config.toml
num_hidden_layers = 20
hidden_size = 96
num_attention_heads = 3
num_key_value_heads = 1
head_dim = 32
intermediate_size = 256
vocab_size = 1024
hidden_act = "swiglu"
norm = "rmsnorm"
norm_place = "pre"
norm_eps = 1e-06
positions = "rope"
rope_theta = 10000.0
rope_fraction = 1.0
qk_norm = true
attn_scale = 0.177
bias = "none"
tie_word_embeddings = false
parallel_block = false
init = "uniform"
init_std_qkv = 0.0344
init_std_o = 0.0
init_std_up = 0.0344
init_std_down = 0.0
init_mimetic = 0.5
optimizer = "soap_variant"
learning_rate = 0.00651
beta1 = 0.95
beta2 = 0.95
weight_decay = 0.061
lr_head = 0.00794
warmup_steps = 51
schedule = "wsd"
decay_fraction = 0.387
decay_shape = "sqrt"
final_lr_fraction = 0.05
batch_tokens = [16384, 32768]
max_seq_len = 1024
doc_mask = true
z_loss = 1e-05
train_tokens = 144000000
max_steps = 6092
dataset = "wikipedia_en"
Each number is 128 + 32 x the weight over the matrix's rms, rounded and kept within 0 to 255. Layers, rows and columns count from 0. Numbers have three digits each.

# layer 15 attention output (transposed), 96x96, rms 0.293, rows 31,62-63,94-95, columns 0-95
148134139172181151094125111127137149123165141127117125143138072120128123114057170126155147113132124121090147102086119119112138124123092169164076152120075139137152085119138117102061125120087160150133084145158161169073138133185138085163157063139128084109112131191099165127155139140155160129
168152113162136118147144088133149152091138153155130119161118103144102125143094128170156086161159132134136117077115067145101142140119120125155108079119141174128122118089123123163163136154141131089153178117118145161159139153145117102124122086116068088136131165121071124129124076134122159090
126121120109138156099159068109164143133129118098131103103115158131122145150188122063150131120132126159081125139135132141116141161140136109126137149182115172102080138137148092143135149036125144119143130145132162151171119145158101138151095134115099155085120167117165099142138120099136125131
121142163089161161135143198112177143069118147075200091103116064088088143113088105058192115113075117142181096091139094153102048086141124140093106085168037110072168130098150170175097119118072106175132140074140100170086061115183137130055183119159109117171142170076112160113134167073102120221
109034124089108155162091176117126095085163112110184100141151234131123099100239145110120152142088118077201115121153115125203160159183139061063162110153118142131122145183101181170146132139135123132129171109061085068169209139110106228099165151042201107100143121089168122125101097092095155151
# layer 15 attention value, 32x96, rms 0.245, rows 31, columns 0-95
155142163158125129141160166079145085095135174112090107107173140103134092179088123109103204092129130155159090133062189145177140098117077140157095125092124142131113091138140075077110087135127170102157142126148108051113195136082146166114142206114141125112159072149133185097119116082131099071
# layer 15 MLP gate, 256x96, rms 0.304, rows 0-46, columns 0-95
121111117160216131143118126100137115158165167169113109111147125112130152105108091148055108110071118118095168126068143063175106167146116145143141183159154110156153076075112129149194131089116093120145128093123105130098130199128158153120131169120075101164106144170055182101158142124126166189
125057086085113178107121122086080104139202164102128173158187109137110088146164097144151128101135105148102139121109130186098147099142143136093157147134199125198111083099106089114113099116099125188095099114102133130182112157082113074143107151102107125154076146151171160092138178113099152164
205154125128097105201150129143108093100164160180111106130127164151063108078160092137133133143178131160137151163094142174156147151122154099148175154091151179114212168134179141106125110167085133149101107104169148099062046116116141139196152110098133086140149142083089109089106100159137134122
162153105137144179095160116142086125096116127173088118109138169062117154119109093124125148113096140220166113161177075092103157152132169140117154171098079093104116145079184087156157122165131161138139121175141104158111140064174127089122115131089070130130109129162151093137147137157134194108
101125122088111196108112096137076136133153183124114158177154164143134119203131095130115118142125206087165114152135095128145114098091158152185073185164102134125128064079136089069128169160122145118164066126128175136173153147159086098130092154158122088121127139156143135149081152150103125150
118096168147191161154103108177191168113183133156127138117159125104128055087174134107090114116111116137133131119159108097069104090132115122126137080112160106186054099202090177080131101122143209139100156112139142130114138171141157139085105190131099089122106115153125175126087121070144157155
122125134180165137187178139131164169132113154154156056123100164121102107188159168135151134135122132116143176151140075155143106161134147162171130167124139151117097109204127103170126117091161133079133137123144072180100102108124149115074142099138172121133166066100127150124145159143159084040
163155138133076122107123045107179148105152138175191123157161124090134152144145147127113128064126129152138108140106118124052089145148117091152112112140130154135124096074083046125106137133137092160085070088164116121116094136091076130138141189149146122166164124153105155164131192145118161083
076173178129175170145135144159121184136146115131124135162134145167132137075085109152137146098102131146184154115216128101107159114195179150154110123138117101119128111108102125121112132157138202172132141122209194186138112111071168083126172148130162131136104084102111170149175131125113094084
156186132164133101197114114112134122111072151159108142131133081133167106097188151196129176085160151164153103132139080060159187150079188119100085097074134129208103126160081084096151155108124104151074136161135101083104142138153141131147141158063068131177070143162158119136089136170160085077
154109075099117128146127124152138153188142159114097126162135105136139141167114120168132119094099144153143120099114099156017074144168121160133079052171098170156126140129118127096096135096133085148125157102140102045132083107117080141114166141111122200085061102077141159083074164162100121113
137102118123194136124158162112130119126126073099123122127178150132087159072145108139153098113136137143140110155089050103128119099123146137138138130130097048067114103168081106096125135159108131160122100122087101172138187073157132106139106156154144127118126125156111145134079141154113153137
161182143151101045132096109094140162113142167161097160172161070108149135076101115110128146149122137089187083109114120161113112146131132110209144132114148135167148166096150124141139185153108163167183122119171106190081075140144119151159111170146132082116156134145078135127163127095179186134
178125136185079124162123077166125131176123155100102103108114112108120162090111146096155108109158162150128102108143126095115194182124137179110187084110109154096162096153084125157119130115105164175122155153115098145135160158076130128110167149144178181093124130143130105151132168087066158148
161160144132089116153164114118137167164171147132109137153060100141214113144155127206115116186076126064131102105162143142103130155141113123170077148178085125098125097182117180128127102137133154072171104172160125197066183127152119079127068153167195130156134082110136099122156110098134145077
128154074134157170113167081185121124132116183118150112169143164138172094117150127184148123114092186067130146156182043105147116143099132124106169125109135093170138111152131099085132113067083071158108128102155121095097155139160133109133116153115062185108151132115161094135130159121093176113
142193103130134164132130093137154114133100094170099125105085107095152184125172126216123155098136137124088104166133167124096148112133172142128094095119122135149114089105090122106171115154181132153094144145146117074129085104089170159139068120094115139128177128143122128132198128091109137089
178087153109130142150091103136118101138156123160112134132106110134116077126121111086113115145161144143175167126173145152140150178103130128131178123095143133149198105116157120054131191080082149062126081106169145077193075076134131160073079111131124140121141175126091150172120177096104100135
189183100128140106137138082198144168096116102143080160126152130107133100150109143093081124067102109166091094130151152116095101140073142130177143128130124065154093190133131095150200129127147103155171117109025124096118057139102121099167160131077145101137095136077097155139133160123098101153
123189147112109086097115149170131114073145157115122158096112117104117140089114191116072132115196147068109144140159109142087139150151114097135169092121121152128146158049238097098149195149117162116144119119166145154124145153077177125161128137091139118144071099153131123131107097077159141137
163153065138150125104151145154050129118156155168131113114106087214170135169134153199118159092148178118130151125117087076174110136126139093172161092134131139093131147084122129121089116139158105120175130154083128162143121158178129128110136139145151099163092167170188184084145131071125141102
123179164196116115152157105094095140111183072157128148139109101125145149158131136127101111215111097133137146165106133163103069157143201111129107132126135120142108108087100160108109117113157078115143122144121128189183173144099143092127075132115129122159161156171091161114119143092105093050
141070093184157092084099139093097117070164098116213079170127095124117137101135122184140125082178174144153143113131098105152171084182139255125146128128131148067133108132108114083108136166148174155142096113112165110189094136110118116131108137136135124140107102126129102106123119182150107131
178165115133147065128159092112126111111121171156157097089100112106146087156120130127075097137161140184175114080152136135169147168145157072168142144108163136065133134148125123092116147127088109138129055113080059103126174161121139151119147154144102105098117105113145127154066147071099134153
132196127071111132146188131109171134093227153098123111130171103103106093152139102105145112114138112173112036088127136132121116097150091128131096077116071149106138104090160122068110196129137141123186098129103160168149146113110131122127167147143046155143088091135110140171107120135136185125
172068175146140112110081224117079159085159089102125177172102132144128120149135142127145118166129131165135117146078099157081100124150141136116171137137158117145212143120125089104154116110136111155135186116097106168143154086144119094138121186170151135158099124087094144087086110110127118122
120151161119115097155158143118164110111123093098149098110103121142124153134112156171079141094150137170166102180117095112092093111083126125133055132115126167134112134072137187118107123163143109148124092158178107151103146203199165155146127132131152085124122168163139156120071132117175128132
145148138134125107124115132148154102150102144160098159134110068090121175119110120095068168121085098119117144153090147138103063136155122157183109109153094097104160127109137096098142191109108115131160203176116110104103103070163158068061091100162079090153087068096121115139141172134153201164
130107176133107161108171113099138149104196106093156138129158191109095151150163149132132128099122158092204055069145179123102183101176129143187145113144088138060083188104099059071157134128119144126086110124129138107119144072122088085157161132094114143156069122149158167163127149128115115150
076183108102190090149104160124152135152149085152094152120162131124090166112126085114099132092161163174115105151135099152072123110119123089155172091070173100150106101112110122101134128119116163103151080053187132121127110123088169142071125148119097113091079113065168074165145166186133121097
140120148126153121109104135121140111126164141109111099144114166140067095107169162112092184128166115107156126132176161114135157114176162131115136151205079122217224104112114124122132106038168120095139137091095115135128075123151126085165125032156144160145189084176174123117107155126107105154
074129171133190169141115145127054149176119133149109174110129134151053119077066134112087146096140110158104131103163153129144149129164115187153102143153187091120121099172129119083091151158152163161109116093106076115056114129205159128126116126105152125130120070103180125181104152160132130150
095142074155145149115164119121179114117170186142113137160175091160110087126143149117121184083178143108127123161141157152203129077120129092179150162140141099136115143122222133108104158144100161089124174080126136070151110148112166162097175113121176088141128129078114150112155144084108145107
169106114139145213149110116108121147154139103155134087138124132195096095080156129148094157152155160064062087169122127172107186122173157136211130181136119174139119137070183059137106118130164147154138182047085084129116106139149113117154076149187123148123104081078138129076089164111102115145
133115129134119183212092096057143108126130126166080150179091118089173156166078164151049128130148078141122149113160054147072054120126079131187153101135168075069155151129150133155150165108108128136067159101140069105118162180090104119179123152109106106107144119138078104142119143104075133175
142095095113107065119150144137144154140171110170175108113108117137138107121147127167129160126137185125131138118104148130133115074117103068113128179170150101105116120147108095061128135147105025082152132196145209161117137142183102144075127103162144117162126176139103196104104146161106136096
134140117177127144166160152121088132116132059149079182140124166113105149098155149149095123174072155095102120148165118090118071185125105137140135147056118101129170148145115155066138160087138136173138149172141117187052139125105147086119150181098170107150171119083128126110107140140092119165
116101098159120136155075091123115157166178109145077176140116089102166112155099144056095088112109141120164089155208191137121139178130116170096138146095114105150131133117146094095153101164143095149083173092103113143075154184176202130152008119123167150192094170146095137107100177121156119164
072209073108095119137165099083146133187113131122062148154101136146105138126186125168152173149076174080190108091128157092106164162100103145145114102110130115126138114095142173101158177096105167100160184039136133092088144128152066110073136090125122118166108109120104094151100142127106120101
204099132121101134106060161167133216123159096132107097173088112166108102107118131159110139153155124189158127112142078083172107088120187124127120193095102152140141095068092195120088151151165161156170134148116141086122118149123112120072098143120127161129153117143127097137143198105094165101
141109107154172146139114178137078170087159123184129184171097128091111094115150140161130168106115173146123066158153141117098196073147132048140148139118138133162165100182145059138115125147125123128194090143105128094123151130181113098098128080104120123119161090152151177136111132165159113081
187134132145083105105151100089139083104157123172101155124173147179064134113103111121062121117101091094133111110174125134131121102108225150126148096099102125176128106124158059138085117059093151118102130164138153141105097193102163121160118124118136094123103164087126123065112125086133142142
166170059065131156123197085124120161126141180148154121152178120151146110121137088207146123125155167122134142129109088139112064146068134204167127160122102174153126092132097129142169112110135141145109080083098117089154048116150110087146149185154161125138094132047100106133154098109129093114
143146124077150150145171062155072103153097118127126149098116179129064085123164145123144069160212131147128113128133117132117085161160161203164161100106117118083120093128077131115168094077123166175154148135086119125122129191158137074105129157119115083055100152150112169136129107149155181072
132147146135103133166099153139085123145170100125118140175151091145135211124143106109160198066095120166116138084145101108112111116169133178091115117148143142208133116134121109132125177105110112139132152105097156140102128126112084148109188128141133083106139105100094108166072132123086128162
136182104210163098152159091146042117085151164172142108139137074193168130159125124176136143134158132126145166126125149087075114163098078183120116126174181123115181143130138181139066186131126163171200174120131148125085090093155118130139061073150150065149146116119068118110177149134086129118
109143153119108146075109120096104145110164159115138126174153149130140128071135089088158192112127110150125137073099118187101150112177135152109179076136121176120089153139126055072180140140117137139123179196137160145133158123154119114122143133115112142133122129120151130141149158148114129097
# layer 15 MLP up, 256x96, rms 0.31, rows 0-45, columns 0-95
163111116136085108102178075092104118101128133069165091091054074149138136133142145107131109160102146144150155065115076167127136159123169128190126153080122136131197196120163122124126112077107153164186109096146140202162081148142090107088157071061147128172140106093088079155135110145109048104
138114115099162091129083140184119106112050087100046091095061076144115186150162134147108141149102176057099153155157101155147132135152124127123117166157104169081169136137165118082159177116138133114108149099108152097129080171111083063180038139155106128149143146186094138104106112143108141141
161137125129135125141120130085135210117119108125074129077156086125194148164099115075115106133105107137184150165155153143131098144091028135105118186104147110035195090116134195163151134118109096117103120159152087135112151139156084208129133153115126180202137097135107115125100095137133138152
161163151158166168159148113064157139112105137076132122098122137113168131200134108187165135120106109118174163121129100076128139139134193134138151145081091139127113107072079126097112144190027105169120077165110115096121121087132114100073177147133122157099116127091141115104186108149162127103
186150188112141118094087154126091132117145135131137205164146141114151124133106098133184179127138116112132123084090126116154174148109100138114156151117099132144127110132113127104179113094125118160093137117113161151062193042164125125107125160111073136175189102146123219136107113137106154175
108130111034152069150124091126092097161062110167122137130133109115139114128146131193112168185130164102079157158084122139162137109121089130102118150104133155070140124072120079112154163122095114142160162100048128171119130239147108126160165173150127099117105109135068125127077104101122138164
067139127090085200092133186121130161121120183068125159105114093159095162131122071151133113151111112113177089104144083149166171149164107109139093145166137072135123074137124155105134151127135129104085113162121169112139153120110090120116145127145133153122134099099115133090199152157117139137
091166115189139144129109117148109101133091159133103148220043124136144131184109063137085112103142133153111138099169150111110162094150091107136117169120147127102126151100139132119147126106122110142116128156133061132104111060158104158129169197148043144115077112100165117136111169109134096087
050116114119102079128119106128126108153098113083110119086137088130116099126172147152111135148061097159106109148118139108131115095085106177127198171075123145132145142142119119152135059082120078114123121095119115137114157167102134137110118143152057111147116146210151130147121096136143086160
122090156129097159198129157132107037139146132117137109064144152095118156093170094115135135114188116147069127129074169156138151074106166147112098058191120108119159137106097092086099111128133156148138117099080101141092065105109139101168113171082127075189145138121101106116077115101110159145
120153123167096079175110175155135192128129101174120062178082170091082148117166129136179123115182102046083095122145077088157165124109141155123123143174135164147094121074116123136128161153102097151165158121121167120133124121151139137054156192184150144123107147106161143174121151115080130159
088119149132139115116112118124081106140089181150126147124129088090111142059154133118149065116155120123141130173081105087097116095138132101059150131172140168124136160130149157110113113114087130132154136144084106149165166136185182111149082127177149115141133166120054161135100158118110138069
171104087144113135172165093138154139138117141140162161185159119112135188110101126123123130172068085153131150109120167173141128075142155142152141126097188082147170118111086077131109119163141123156111121141183147138056171045142153150109130147132120068074103159100122142161172126115132153136
100103136144139136119153125156100146075159190118098108127104095127109161103175104122125099098148141135101102193121165103119159114082128098109237150147146099093102103145066085075107123069157110142084088107105086161133118156050131119120159175179201123127148151157117121098129112130043149099
135169104160153127108099172126087182136156114153077174202152148096161114141101092138098122186169141189119108166167126120143141133121087118173133154180058095154131134100116058131146166157139148102182151118164102115131090091127120100115052136039130090131147112119135183141182132096148101155
075139097124175162118110135132189133157174117067140166087125162145148086138128122159133110103119144144128102156164097115090156078113134093131076167206135118105164116111104159099148118136131133109128106125166147178157126106131079103081110098138182135150118131101133119134126150172116033167
149130154083078109139080154124157140159162171129110112179136137154130157115107117099148081106112161142173166092172105204124157137157060127105124135115131159121099139143141150080124126080071117149087093052096143131114118139140133090140167151119129124081123106156129130115069112106101155159
087132083135104128153127158120100209137071168196149115167056121062120150096073150121120131151112116128197152139125174148121083096127138112133124069115142107138129155094186158116143139122101131142104086156118073153143162165122146106141109152088117027128123106123095160175206104139172135109
127119158105122131124144159144125186125135159127148162082099127128132136091116159091092144173053124214180063129118136096091192132123109091085152170131127134124054191201127162116154175124108080129129129070136130150175104100079141122137178071149159122163068097152124164113119110158134131136
100121103111165159126153098151113138123155173088197156127091112161130091114035133132118094197144158111157099086190107094178125138161164197106177108156163165109116121092127165132130162126114103148131128126142167140077116136099107115118133134113073103127136107162163109107114089135184115140
168174144127125100160161110090141127106126148069101170137177166055181164145104108113111102112152113128153136213154086116171062176172152140164142122101057138102157139086153104131135171122119084152133098145159182171168068129123085125171117141112178191119098118158084143173150186111136159112
091119140133107121094144099196102101141137136118164132124117158151113108215062209098140192125192148094139135128111132142132187164069130155154129136088121147131083155142145089155211124151150126153141122101112152148144158092112111074110135122083139112169111083190132219097101101172136119110
139192112091108118147171105121160093188166179117108107068123214062125126150144123184132119149072080167141121147122120072131151147126116119137115123136178105075094135155140155087100106126084091146189094162112051097146156110165120070120133108127184121149132129197140124132143114096095105131
160128140147078108065110108164112106103119130142189168103106114103168094143130074181106128141130070139114154073146133082067075142124071085108106118124099172083121117146126170136128152152110163159088160160137145145095135129171134183154113104173117092108143169188108090135110135088115197130
169095081160154186193036150144156131178122123140159132140101081147135180084109127111134114192101104126151125100134159166148111173091096157087144154154138052151126136196141139130122108091135155094083116103128148137122068140141102116153131147161125114116172135129061168181122136116142148203
167165109113069108113103142128127141087085125122100188142134111122118089101142121089118122150103120150124174076172175139111112184164139120153123118136113110192161132166114095097135102152097102081098133146166144083161138102054096130140119140079137122162053171126141112129126136181060145076
169199176142103139167145093131110093096136068101110133128192218173144103147131157115148111084131105129150128090104141127079089127100113160139104150080109163086133161189107114136114170110116167132116107129112192132113119116130097091080153115175182119117079146110143105177150144199107088133
127127167067164139097119146092103195093144151162119128166090071059111111140090087102152170102103150082148130090144205145116138111153140130150152104092130139135092148158112038122190161183131153148103113129080144137135112103140145098130121143138131152130119143163219106131136092154176126082
102141095144157116192132147197154124089043124113091128174101142150099135127178144142121134127124063122177148156120076071145114109157102158104148138163091174134145102131034117200140130102149101144157113140137133144176135163110127133139109102174095152143138144173094166135123185135159135142
131120119088060128129112124116095102101105122158156138122145132123166134149094125160201126176157148087094099192162196057143152148141161102162131136170162135073160129164189085151142119108116146123143078150118106106095162140075139151180117165140089179181155159147089133152087110175158123105
089147133083115130166154109179056162141144163150161099090136133062115116124180153136131116129118153144069104180136147185156131165108085104113155137107117107131137111086105094125132104131175135082092161116108083137117108099126138136137166121144178114125089193140136134125136094072163218163
135093206122130128092165109095095166121145206120145126140124136169109074155146144127084120100138100185098111156053160135138166115094207164108186083117104137203139126113201094120166151074154082079094133130189103136132122165105151124116089139188171119126075156179138177171172097100157127109
184162139148104164170140128135138126101123123128141126099152141190167133041183137074150187108150108118069165072086058126137127112124151114135107116055133133123137148141184112143127132199151144115124134113196161137155091125142162110140179188122117104127131133115104081088070140159077122095
081123179133093121107177158145078132091108137094151107155132103133071163087124138126142119154154110146134057131132117133120144116122115088187113141118125147154169118101240117107096121207069169122123148138148102121053132134169105123110151154086149155124173133155072082037128057153125144108
142133172122153149135134114103145081079130175121136121104155100053121089108087162134124104165141110096120097223158116121149061128100122126160139114109111095190162115113112188178118108072119088159127163118091111129099107188135094128168165121103102136151194148148142153109123159128125138093
078103109090136118132104076119114144099160123089125128104118109100122152131168121161136110138098115140170171125086112141153115155146149137142127123142096090130138155190104099152105113115139113159094172167113123094092096134136082158078159057137105106114105123147092103227109129087172115112
098128102127162109170125104080173117139115180133152149166140190185128153107112122154110132165156138085132130214099153117059101135166065156131086069187136130110161121130119177105168066129115060151114132068125137095182143178244117154116185105077158121157142177152163135133143106130125071161
171185101150182127125088130156177136181111153077117116131162145150126097155153212152059127229172137113134110097119175065132115166016166097084184143184095181204137159134135124161156140088154133128137092121148141128129102199115131156127184124116141179145110147098158145149114216111072116113
128092129192168113128128111114124176140179146075150083107133111121131134143154123107143183161181137129173117115167106122071175098118095190122096153130070124103135137135134208113206085135119085079173124122128107157126168104133114079120128070148162144089169144119160103136138121149154136155
121159077123122031101177096123125159144158127125130090139138066066073141112112136158127111217152119129124139120073090102133121073180070066126110190086108111159089061116130135172115121099119095065125162141172139102141097140104178125097101091147155127066111175128124136141123169131109112081
171139111120168137156105166178093122150131135140107111117118126164160129151104152137188113069143120110071126119117123077157128126148093125142106137183117188129130211138124146121071102144094085139102098186093114108129113100106119083109136132037149075178125093078117143104103151155171113160
141168087084129063124132121142130089139125125142078081136138127176115112092128112175084094116110103148169100142171105120212129094103160119174163157109140095107078129142116115172105064091085050174124169113135131132141135151119143102094119149117127158122186124106127163168142117113173147110
152137082113160107094168138200100120137178117124136081160110127146135169122128062182101068149149119121096165170134112133141130097109144070104082078180113096107156160109088103153088173149168067154102152118138108077161099131142116113152062134146151179101058124101137180155127167116181093186
140136120148127102123116169114200184140183132107130133124226090173133142127114154083169158109070147149125101113100148107154161157123139102154124107156088105161110156139160123166162126165093121129120109110147101088178124104119129105160121098096177191154161092157129148178169075104141117090
162140110140181091104151141125181163134153141116192094096152080158115101155137113070146128142111144113107107101124133067124109136162099117104131155163121122181145078168151167107120194140114155096110116112172117121170119138148184116137077199177140137127151075135155156169098111108113100143
102173118196140094196124119182108150171146095049114054148087130128119165121082120166120197137103119138130108174116108185132115119051158087103163061075180152167130114178128169131116143147067147128211142124126161099105100139112223201149107118139190069166136104145141142118087126102120122141
# layer 15 MLP down (transposed), 256x96, rms 0.304, rows 0-45, columns 0-95
151154078105158132112115118139159073146156134109115104176105134104115143179086075171131124109107119123103114042183161072151120139099097136148170126094100137086148103046191106122142124085120123060152065167096115148165191174213108097103102205121114129078109138105101121124177123105149161148
121210228136144135107167119130137118164164138121108151122140115114087149125143135111164168124155118143146098045146143151076120148119068127113164136181165126112186130117175140208116156063066091087134136133126124165079131136145138099099111109157114060151114112137058107168134093104135129160
148139097161135155087137132063181141169136132082161104098126052099137194143163106071180101100151151132177132151120141081160108146120159155092131154135115195098110189108130137107083079127103139147111151144110143147182136097106120183142076167155138082114134110111124066123159101104169064174
089149124078136097174161108079117126187120113101169128116170176102138133116130116187152127196117085164146156154077162129102117128117179102086153172159122160161143110136150138083111148112086173152113166121181133133153136074096135192125136130069119095145159126084073120126105062094109100154
096154089125167095174129158092166103109147135133098124135130088167148063122172164101114165146102142100151089147092152142087084078212184146132148100113103150139108128140125097141099101130169091081165112149175085118152076123076189185123112125093105162038088130124100112123130157077081077104
115133139143178127086202038110158059137147158142160149128134129185136175110105096110064106174127163110120141143124176153157093157146123155131046127169093090096151147090087108144134136058125122140105085189106175146117114105169161068140141114159144131158157142136143139137104086206177104191
174101096113098120118118137131091142125037162139103152098095107164132101125157170110136123150158177088102159149172080094120068126110125128069133153101056131106119110175158108152114153124121137077147156136171129149149100061120152085131102126134146117182075078189156128163148122094113122140
108086115155165170121097146133208155122128138154133105121118136089124122113106186123152134140118160123128079139135172111130130144082135159082133116103121152165078148105126137142165126145098122115102184163072146132103123076173137126217113087129141156092140104093158183113100173047034141109
191076115137083142106125123142108108137146108145198132127107125117134153135112107110126059067115106125102135153114162144129164184108134137149117157135101173129139091139152116201113024139080105124122147097120098177149193138125159155131090102144109093079104071135146122119103141145093136125
123192131160082123127173132180120128145153108104110088093148165113216070111152172120154164120172173148101098146120090110173084139120162133133127108113154154161152123081148134148154087218184172097131119119120123130161117135155155165129175053099077136076148133103097145114175114110092124129
135174118104140112139140126118082149080116144065107070111153137128122122093135138127144118132103128087195129125068146150116105092143151125103055099146112162177172176093138140137102091187154133099125079112128188049103092132084120149139164203097113126219119147156119123123169102137140104106
115117165103114145119105143068129137109074088077140118133114130152102168146087100119126120139189178158124143143084124106153120121134170189086124146115077144099142110078131103123099161152105115142130144147133106095145155083070114157149159062153109124017149167137084096153127138131127144130
108131106109157135130064163143149110114134095094106125156116074136147123165168168172149154141146147109114160164154149140090129139110138161047145074105109091066148151072151115132163116155149134164185110155152134147157169163142066085125142201101212144149120125143126128147081106122156088135
157139118144178121106195099107095125072146156114147119115172135115157179101149116066140109112120162175100120149101108136149133101134099109137175071157151101112129073132108157177143147137167073103138186139175152109141169129095183134118145100155131076030185115150062101198113110122140163139
120167147160118111106135100111133116156203115118175124183074110181123150151133152147135146104142132114076170099115135100148161124113088149164079114160198049148105156171107169148112200111086178135109107130099185093084070165118145100065060130165125131079109096095112146118135118161100149112
114091133144103080150146087163128097104104194135134173081123109094140108145098174181122120122150157104098203168115146117118155170121111164151138150120112155138150149162165099131100099144153155153167085110138125165150105139129101159129127159173128129156100159103199150108071047104063170178
130166136134087095126089097167156178098058146116122125174124089173111127058158083115113105101074147162124136141211120146133133134094128098145126114133089151135152171121111087124119140129142107077141096170129118132113168108080124142108114127159111138189138159131142103140157125115119155128
119105088091086088145107143144063116099206112197113112131193108164133119125136142114139101068086133126122063087070094110169119052103120126140142150132128131095192100203125135068090152112086069153138119151134115103158184117125081082139144132124132128113128136187123115158105139162126129152
131130099098161134142110154123149142161156134125193126119133136149144180137087151079147099140141097140093105199090144190130142121152159107149201120101118107176162128175165106205101180116131179121141154129149125157194106098125143089123123103154136067120165134177085139089154193141122105080
135120214115124120139141115122177111132155114037190128127161169153136136080101144147135092119153165097108173142152085140129097152091111116104102121166111171152186160115137089142149123167112195135080146121103151135128136082131137130174112119176117099146132157118087117133106113102114053134
147123130163166170218118083108157074124070124127181133092140087148127141121144094112115109137156126171153084161153117156123136132150135152108078123110065173226079097122172111209178201157113158104089117141111139108127101128136142134142084141124102166110118111149079112162145148143153180056
131140148139160159119087101106082135130111129128109167113125128152164119163126069067170154102158091185095148101102143081190184162115175154102108123095128104123147155172082119127127089139121130112076161163118136046133072097121127177131171178158073068133112184147078134158129167178159171117
105128083112154146118135116171103148128158128207137133110110122130140148138169117118120135147125092169067121047135144127107124195132140115084107122102074142118065129121183126132089131111080110132151105148112102056143160148161214147078089137129105141055193120145097134146180152103104181112
108140153107126175113106095109184188124175131107104132108125131154120190134117095115158128131090146117080141130100104201124155116130145158134065107107137149180138117134111112164123130185118072100100156156136234103079109065147112153149116071169188144146106136145070132142138184106123145134
111166123141099113065137082143121132089157100059105125160070203111082149104122128127161101111181116125163102136103078140192167097115174116129095087163155153091135112106113182115097119147171123175116150150130205136130177151133179167105143095099091112141106137109182115120138142090074139102
172128103162097130142131086171116134200123112133143140120154086112056150169107140151165175134098132137156189123150118110135149108105130130137101148114144132132127115126137124126097120113071071079204099065107140147073168091132127115123046035146158107096184103144137152091097143108100149135
084096161146140184127127087107129098121136117196107078067112129104139165148160125119120163085152134120068125170141120172135174102127134082132167118152143100171140120180191153077118084072121076118071136090102103124171153123116069096144121171155137112105160139139136169136146089131108133151
125197080161114124123139148132152112175117151085181141127141137151160146186092116171132135071138122118096128141139114169107119122131102151175142094158077103186111123144205131061097140154140163080142095158152071103155134112119149161134100093123092080140113113101109091091176051106129066081
162137121130078121132189090130136098118135134167171146165077174087132100112138157160172190142127139106093119103110123127077136170099146095134134155173108086085161178109131119161084164097118141132121154123149094122111129117135159072158102108161172078234099130084139148136129076143161137135
147134062145186112159192132125050136150105130145153027099073094120128161139169103145152120129153158144109099119091166126109132137135091148139099181136153162107139102115091128148089174131119098179153192166117098140087113139152096163145160161167091116176175183159094142099125127157152135098
114163116132114079136161127143137093105095217154103112173100166118127165134083134156158179124102082118113112162113111086039163116088168114153157124151137152087167105206151160140144086148138133169103076135124133101120087109166085132137151154136162131136069061154080114192143185121147102113
144100083145141099147152162118162081108195154039111132095137111123119167132104129165128154095138208161135178179138099103136076228122071144130119157135144111191130143126109162172158166142165074139141166140214114139189110104098131118148189119111122103140084123180137180124101087099128146101
129117127084194145153150141117219179137141142169145140163184054110112136149126144174153079140109126138130095163086151161111164119124109157146119109107141062119132092091159144191119150157157128114074099132122143131096130097109103132182144144105098056121130152167086096170138106217158181102
183092114139154112176110117142144180111109100128160107061127216118166112118086131100131089140138154093133149047145164138113101181133163142145100141100116067130082131093168135130136134076119099146143116147167127174138150148098170149125094122123099133186123109127129201155110073128093193177
148113181077120122112151140101214086118157094080145074129069134131107113113075130079162107112097130119129132147128131145173110153103098146141138130098138078169063078151171162165114130113118114093083145165105109152151044111115178144131189105120093132224129116129116129130115115139132175134
188125175175116175102171139130137158153095143124117128142158133105132144110128136096139081156151183175080100128108131166126110112165090114129161135108130163101139129123145128093123117105051147098140104081132106170165115135146113146193101148108161122105155186201178139069136107158135128140
122114097124164153090093126136113112120127167104154185095203088135100118105124146114114113163128128164102161101163196100052119148088172180146151127112095140118155126172132086134114121109108028159116115209038136125127088104141149148166116198168120139124123151132165130163171188162128063072
098028192172219202183144172127134133120155134144138134105151165151128177145135090198073119195158095182125179121086136097123174160105093112117113118142112130145154122102163117110107052094146188103138154146109173150061108152110105115135152114146146169026076142063150158196135117160099114040
109141139116158181155096136170192152073103109053133161179131114127151159133156118072101151122149147139127089137126161146143103077101130134154109158082152157121179142115046066118121145124105130119132135128170114118113011176163130126130136135133112158160085088133101127111138113150147169128
114135116129120116143113085127090137226150151160230143125102086133139126106130101155088093096134122149126135073157126076157133204091145112167152092128118085137131143102099129134140176126066071123126119112129106146118140155200115085158097074124165150093064111133136098130159077080044081146
146061160134115095162055168133091152106148156117170168132120188092081153165116106118113167123124169127130137122153154182132124136113145109165134145105166163161216125143107168094155091222157153191133148099154152146152126126143167110147156110144123118198176113152153132142106128122149190136
165099150128124118123124141204160153147040075106121171156141105154112123133168136111136140094094114171136136139127113155121132105107158133101165111115114147155139142155114115127132185134120109073156221167125130151075089186115124133129108040128139130115156123103131149154129110109096128139
167086132149155117135122146128069089160174099092133096174124170092136151146132148142140185149106112139139131126084115138090120039048108075117045142168122136131172142154145198144091103141109139147127185118112146163072141151153097113142066136100199151198161111151137170160103155162135119059
091154151108144135139117081178169151145113121214075137092094130105117146139131135132098195136140143160132141145122141147153150061110102055107171104112141108127067175131152127104111159104125094091109114159169099092111117105172140100145108150142081075085137142093120140084222127119129141131
131146178153107172148074127133063095126127111184129128182103161154104145155136143068195126117117146105139122130152121106112130124086142098094110125155139140143151156125088147131134111165071164109160164118083122199119079153131189199143119111090145101239142113105132130106141099070107122157
108117138140066142082099165130092197123150083204088097114137135094154142095122104204165139139179148084164137111094120146164122156119102119152147077135145085102148149183095126151143151123125112128138149068066120219154118136110160137121147149152083050031165198101145190164156137148096122115